Each number is 128 + 32 x the weight over its row's rms, rounded and kept within 0 to 255. Layers, rows and columns count from 0. The size above them is the row's rms in percent of the matrix's.

# layer 4 MLP down (transposed), 1536x256, rms 0.102, rows 1030-1042, columns 0-127
size [100 104 104 102  96  94  97 100 104  99  92 103 112]
[[110 122 110 135 146 142 168 139  94  89  61 137 163  90 163 187  44  92 110 127 111 108  97 191  59 134  94 133 108 134 141 199 131 140 157  97 176  96 162 139 128 149  94 143 150 165 174  92 147 141 160  80 138 151 117 139 168 136  93 144 171 116  86  67 130 127 158 118 121 151 111  97 155  98  73  97 101  97 158 118 152  91 136 118 140 119 132 161 124 140 104  54 163 145 106 184 132 111  82 163 133 124 156 176 116 146 164 113 155 114 209 121 122 105 121 133 143 129 146 130 147 182 184  92 120  90  94 116]
 [135 113  91 192 159 131 141 138 106  90 176 143 125  86 154 105  83 143 143 101 155  92 165 118  35 183  99 154 146 125 132 120 124 171 108 133  99  88 102 125 181 108 124 126 123  94 111 154 116 130 116  92 117 133  76  95  91 118 131 117 128 136 128 179 152 162 151 119 134 124  97 148 118 101 134  99 145 128 173 190 131 130 105 181 177 176 146 158 159 183 150  80 104 104 178  67 112 151 100 121 124  96 149 225  98 128  93 113 147 119 108 158 174 177  89 158 142 138 205 129 100 104  59 168 114  90 141 144]
 [158  98  86 136 110 111  60 156  56 119 105 147  84 183 129 180 154 142 145 109 140 180 163  92 109 125  91 171 122 167 189 155 118 113 113  29  91 127  88 145  98  94 144 102 168 160 157 133 127  44 137 147 188 172  91 178 150  86 131 153 166 101 105 157 160 119  96 154  88 128 138 100 122 104 186 129  91 126 137 119 173 131  94  79 142 154 133  95 142 125  87 148 151 143 153 175  95 141 138 120 119 105 100 155 115  62  97 101 137 100 150 150 136 126 109 136  92 145 102 143 158 137 180 194  95 147 107 154]
 [148 135 149 139 159  91  84 123 163 170 100 142 142 142 189 125 108 170 153 178 105 121 127 118  80 145 117  75  98 141  88 142 125 215 128 110 144 141  87  72 162 154  98 104 108 124 187 124 146  88 123  85 116 163 114  89 147 172 152 152  90 157 105  70 117 183 100 163 153 146 138 129 196 145 175  73 137 161 159 155 141 123 164 173 204  95 159 115  69 120 148 129 133 146 183  84  93 149 167 142  61  69 103 118 138  80 120  47 125 113 106 142 140  83  94 111 131  98  97  92 215 146 122  99 176 103 118 166]
 [166  76 136  59  72 133 107 125 111 114 127 175  94 141 156 131 123 122 153 126 119 188 112 108 135 145 111  84 143 119 202 171 106  40 157  53 137 150 144  39 125  85 112 115 129 104 155 118 110 173  92 110 154 169 133 132 136 127 157 141 123 136 138 199 151 102  47 176 165 127 174 140 152  22 104 116 141 147 127 118 165 120 135 173 151 117 123 169  88 148 179 132 144 131 134 126 124  97 135 129 142 125  72 139 101  63 153 136  69  96 133 140 141 125 175  58 130  49  91  94 163 118 157 151 174 131 115 125]
 [123 117  95 200 116 150 111 109 129 168 159 168 138 120 124 138 179 144 162 170 130 123 145  92 155 111  82 138  93 127 109 153 194 153 149  79 118 122  75  54 178 149 112 152  66 107 156 160  83 101 118 119  79 128  90 114 112 133 137 131 177 163 107 125 151 150 130  93 150 116 112  87 168 211 107 156 109 154 140 133 132  49 177 110 160  63 109 107 173 117  99 106 143 151  72 144 146 135 105 185 130 156  84 106 157 130  72  77 156 196 131 160 115  82 186 162 147 135 196 141 127 156  87 155 132 150 153 147]
 [127  88 129 120 137 102 111 154 170 126 133 111 153  90 133 130 134 117 156 157 101 180 116 154  90  44 120 109  55 134 145 135 103 137 135 124  92 183  86 153 156  75 140  89 129 163 137  94 113 138 170 122 165 149 107 136  89 109  56 153 102  93 109  97  86 142 177 163 150 167 164 142 108 122  67 122 158 157 143  91 111 199  92 194 146 179 157 113 143 177 128 150 119 179 142 119  93 169 147  93 142 174 125  95 126 142 175 102 161 107 146 114  83 150 128  87 128  80 115 122 173 144 115 179 168  63 124 161]
 [105 202 144  86 106 137  79 164 124 113 128 104  94 133 118 111 129 107 118 141  82 128 188 176 190 147  90 100 132 129 123 139 153 242 167 134 112  91 114 131 148 142 141 104  80 135 123 127 129 102 108 157 162 160 150 173  54 162 146 165 128 121 135 107 111  85  93 105 143 227 182 144 147 138 185  89 106  95 127 139 146 157 137 121 144 112 103 152 141 134  76 174 105  78 118 139 139 163  89  54  80 111 160  98 118 124 117 132 109 135 154 100 159 118 131 101 132 110 129 188  96 163 145 168 134 140 143  97]
 [122 149 110 140 204 145 157 121 134 163 116 110  67 153  79 170 183 140 136 114 101 118 176 132 166 107 134 137 172 130 153 152  65 146 107 113 108 110 186 129 113 133 166 152 132  92  99 134 103 144 131 129  79 137 114 155 113 114 118  61 116  70 152 130  89  72 141 173 128 137 179  93 105 121 140 142 101 121 154 138 174 158 142 134 138 136  96 146 122 140 152 138 145 107 137  92  81 156  96 159  86 178 129 170  74  92 119 170 136 182 110 128 112 113 203  93 190  31 225 120  95 116 113 132 146 134  98  76]
 [106 110 117 141 114 152 142  93 114 145 124 149 124 140 148 115 170 153 106 150 102 128 140 138 157 171 170 130 172  78 109 115 133  41 125 110 163 128 156 105  66 135 151 187 145 166 146 121 107 117 132 120 116 164 173 120 112  63  74 147 158 154  83 106 122 103 119  25  98 134  66  99 114 126 136 134 147 139 132 137 137 165 128  96  83 144 172 132  94 185 133 154  88  89  68 101 151 131 127 161 141 138 105 116 114 125 147 107 120 129 130 137 141  34  91 110 118 103 135  78  84 176  69 129  79 165 117 122]
 [110  38 136 124 119  93  98 165 164 118 134 107 124  82 180 120 168 160 108 122 123 133 112 154 125 124 121 147 122 154 111 115 105 208 135  77 131  84 163  42 157 122 135 112 151 125 161 129 105 114 158 139 134 160 133 131 161 138 142 125 117 183 109 134  98 160 183 164 122 139  91 148  85 143 113  66 113 149  87  94 148 144 118  80 131 118 162 159  80 134 134 133 182  98  98 199 170  95 111 141 125 154 141 112 131 125 138 109  72 102  96 111 149 105 122 145  72 114 137 109 105 177 120 135  88  95 106 120]
 [143  88 155 118 137  79 100 143 114 124  96 190  92 235  92 158 128  96 131 127 129 132 121 117 142  96 110 155 161 130 114 101 169 146  93 163 172 112  78 129 158 139 193 138  97 128 152 122 140 116 102  93 170 103 156  97 106 145 148 192  80 148 116 113 112 182 144 205  86 131 102 112  52  91 166 135  93 137 139  93 140 143 102 121 148  78 111  71 197 131 130 141 124 157 157 125  82 169 141 143 140 102 119 129 206 153 201 142 140  71 127  83 141 117 113 110 111 146 141  94 119 123 138 121 158 100 103 141]
 [ 81 198 155 158 116 106 103 123 148 112  70 106 180  96 185 101 149 209 121  90  88 118 168 148 162 112 196 131 119 164 113 145 118 143  99 133 183 137 139 154 113 107  96 117 121 190 166  88 175  87 168 180 112 143 175 190 117 137 101  69  66 137  86 177 114 103 107 150 107 154 109  63 115 114 112  98  87 119 102 145  88 116 126 160  70 129 150  86 145 148 163 125 140 173 164 157 135  85 125 150 184 133  76 157  76 136 134  72 178 119 134 121 171  70 152 177 176  95 101 134 142  82 117  90 124 108 119  85]]
# layer 4 MLP up, 1536x256, rms 0.172, rows 1031-1042, columns 0-127
size [103 100 101  96  98 101 102  99  98  95 104 101]
[[138 170 145  80  41 127  75 178 124 154 143 129 153 106 132 132 150 107 172 161 143 134  72  87 166 154 125  74 149 136 125 144 109 189  88 108 102 113 108 127 121 147 135 124 100 151 119 176  64 164 132 124 181 149 108 133 135 133 195 157  68 108 130 135 136 113 117 105 157 112 137 170 134 119 112  93 129  92 140 107 137  84 151 121 102 138 148 103 132 201 151 129  69 162 147 145 102 100 102 113  63 104 125 134 171 150 116  81 118 149 161 195 189 148 108 190  93 154 136 145 123  39 137 181 137 110 150  86]
 [112 138 162 106 141 142 118  84 125 135 139 116 128 106  79 125 141 186 149 105 181 116  84 131 128 143 178  89  98 124 167  69  93 167 110 125 151 125 109 154 123  94 143 142 124 128 132  87 126 131 142 106 111 141 125  64 177 165 124 130 210 187 192 111 163  74 105 108 157  99 120 189 168 151 203 121 111  51  94 111 139 126 143 157 126 151 168 136 145 141 110 129 114  55  38 138  81 106 116  99 146 105 166  73 138 146 103 126 110 157 127 125 135 123 173 135 156 140 136 122 100 123 158 108 160 134 196  95]
 [103 131 176 102 135 135 127 145  92 128  98 158 153 110 165  91 124 188 109 122 163  56 129 167 158 134 131  33 149 140 123 125 115 126 134  70 158 122 157 171 105 156  68 112 128 148  79 112 158 110  53 120 126 151 121 105  50 101 126 131  86 132 162  92 112 145 122 122  85 173  92 156 141 147 143 129 103 136 154 115 145 194 122 143 116 135 170 107 127 162 126 146 130 163 155  72 113 165 142  94  92 146  66 135 145 142 118 122 137 132 158 167 123 148  85 159 131 109 156 129  52 184 115 133 140  68 115  94]
 [149 133  90 182 117 148 109 111  92 127  90 109 131 136 174 150  75 134 156  89  94 118 102 169 130  97  92 157 104 101 110 133  84 135 139  91  98 161  51 161  94 119 134 135 114 161 137 128 125 109 180 142  78 161 122  64 183 185 125 123 145 122 130 119 130 112  97 110 166 142 137 134 143 155 125 151 140 114 109 140 149 161 163 128 121 160 114 149 174 128 134 186 131 136 117 170 123  46  71 123 165 126 134 105  97 136 167 145 198 186 107  64 150 122 102 145  89 136 199  84 144  98 142  61  94  99 137 159]
 [109 107 119 179  87 105 139 105 181  99 106 150 107 117  74 109  62 153  85  70 110 174 132 131 143  65 108 114 142 152 120 176 208 114 144 143 164  91 119 167 122 130 126  76 108  88  94 163 125 114 152 146 129 156 102 147 164  43 117 165 142 171 152 143 136 119 109 149 200 118 131 153 207 131 110  75 128 115 174  94 157 100 150 127 122 144 151 144  89  95 169 105 116 134 147 108 129 160 114 121 184 103 122 127 110 115  96  90 117 139 145 144 117 146 115 152 118 103 126 109 134 130 122 129 194  74 128 170]
 [ 92 166 152 101 118 121 231 108 132  80 145 187 137 132  81 143  99 169  98 145 130 153 118 189 158 111 132 163 126  90 103 123 144  85 145 115 157 125 161 106 149 184 140 145 143  74 132 137 145  78  96 109 103  78 152 146 119 137 137 138 114 167 115 127 159 141 100 106 124 133 121  86  82 109 163 169 145  93 140  74 108 103 157 140 118  59 115 166 161  90 102 104  83 141  98 105  78  79 133 115 153  93 155  93 103 164  97 112 132 155 102 198 139 135 146 165 156 114 185 149  45 134 181 125 115 190 162 112]
 [112 170  83 154 108  86 126 110  99 127 171  97 158 105 116 157 105  74 101  67 162  18 167 137 153 151 104 119 160  40 130 161 120  89 100 166  88  85 118 106 110 111 103 143 163 145 126  98 179 128 143 131 116 127 119 146 152 193 120 106 118 165 121 193 104  82 132 124 201  88 152 185 149 143  71  98 113 120 120 105 108 126 149 134 139 182 111 146 119  91 180 132 175  93  77 154 145 108 111 136 100 108 132 160 136 187 162 123 147 145 106 187 114 101  70 149 174 115 163 127 131 118 145 116 161 173 155 135]
 [159 111 141 121 184 165 170 160  90  99  69 135 170 139 182 171 137 133 146 136 122 171 124 126 170 159 146 172 107  93 123  56  78 125  86 126 154  76 130  80 128 155 127  77 104 169 126  85 136 113 148  97 162 137  97 147 112 153 108  88 137 125 145 144 147 109 142 170 136 187 202 172 107  95 112 113  91 136 126 129 121  96 139 142 120 146 160 118 131 165  69 138 142  87  70  93 145  85 131 135  42  96 139 114 131 104 115 174 105 143 101 146  69 128 120 118 186 147 169 156 178  92 117 150  82  97 124 170]
 [108 156 163 100 121 124  99  68 177 133 119 122 166 139  79 135 149 138 156 165 104  69 166  75  86 152 106 115 182 114 139 161 123 148 163 179  68 159 141 102 177 117 201 102  92 132 125  76 159 138 103 155 102 123  75  94 143 135 141 129 109 132 167 139 103 108 187 105 195  80 130 140 125 110 130 136 132 139 149 185 144 130 154 140 111 120 127 108 124 109 117 138 164 143 112 102 144 143 133 160  98 134 102 181  88 106 143 103 148  85 135 149 123 123 143 171 152 128 158 127 136  59 122 103 158 120 118 124]
 [202  72 131 149 172 100 141 129 133 154 183 134 127 131 124 136 144 122 120 154 139 107  89  89  85  95 110  86 123 138  99 149 136 129 176 137 151 156 182 127 145 107  80  70 152 125 136 168 115  74 120 175 125  65 165  96 132 130  80  92 151 177 100  99 188 159 104 129 137 116 112 137 127  73 125  95 178  71 105 143 172 147  94 129 135  72 184 105 120  67 106 152 169 143 139 179 128  86  54 151 173 124  81 154 120 120 111 150 153 142 116 135 123 143 156 118 133 132 120  99 110  78 116 128 139 145 127 137]
 [171 171 144  87 152  75 112 143 140 201  98 139 116 108 129 144  92 107  37 117 147 120 149 105 163 141 112 129 109 134 131 155 184 120  90 118 131 121  86  83 150 118 136  71  97 152 134 172  85  98 110 119  96  73  73  97 147 127  97 109 160 111 126 147 145 149 193 114 101  90 135 109 102 118 187 156  99 106 129 109 134 144  59  94 139 115 156 152  85 137 164 191 144 119 117  86 163 109 126 158 171 215 142 103  48 145 104 118  91 129 138 111 137 105 172 191 120  86 125 161  88 166 113  75 135 146 100 101]
 [102 151 173 152 142 132 148 116 111  97  81 161  93 207 126  81  67 119 110  68 117 136 154 143 175 139  74 153 137  87 113 180 170 115  89 155 134 114 195 176 193  37 173 138 155  91 108 163 128 146  98 163 193 117  73 194 201 163 129  76 108 176 159 113 129  93  78 174 133 141  92  87 117 134  94 121 130 124 125  77 137  76 124 116 168 106 170 150 159  59 140 113 134 149  74 153  97 126 121 126  82 156 101 144  94 135 135 133 165 129 176 136  86 120 177 124 129 145 187 138 119  96  92  96  99  74  61 123]]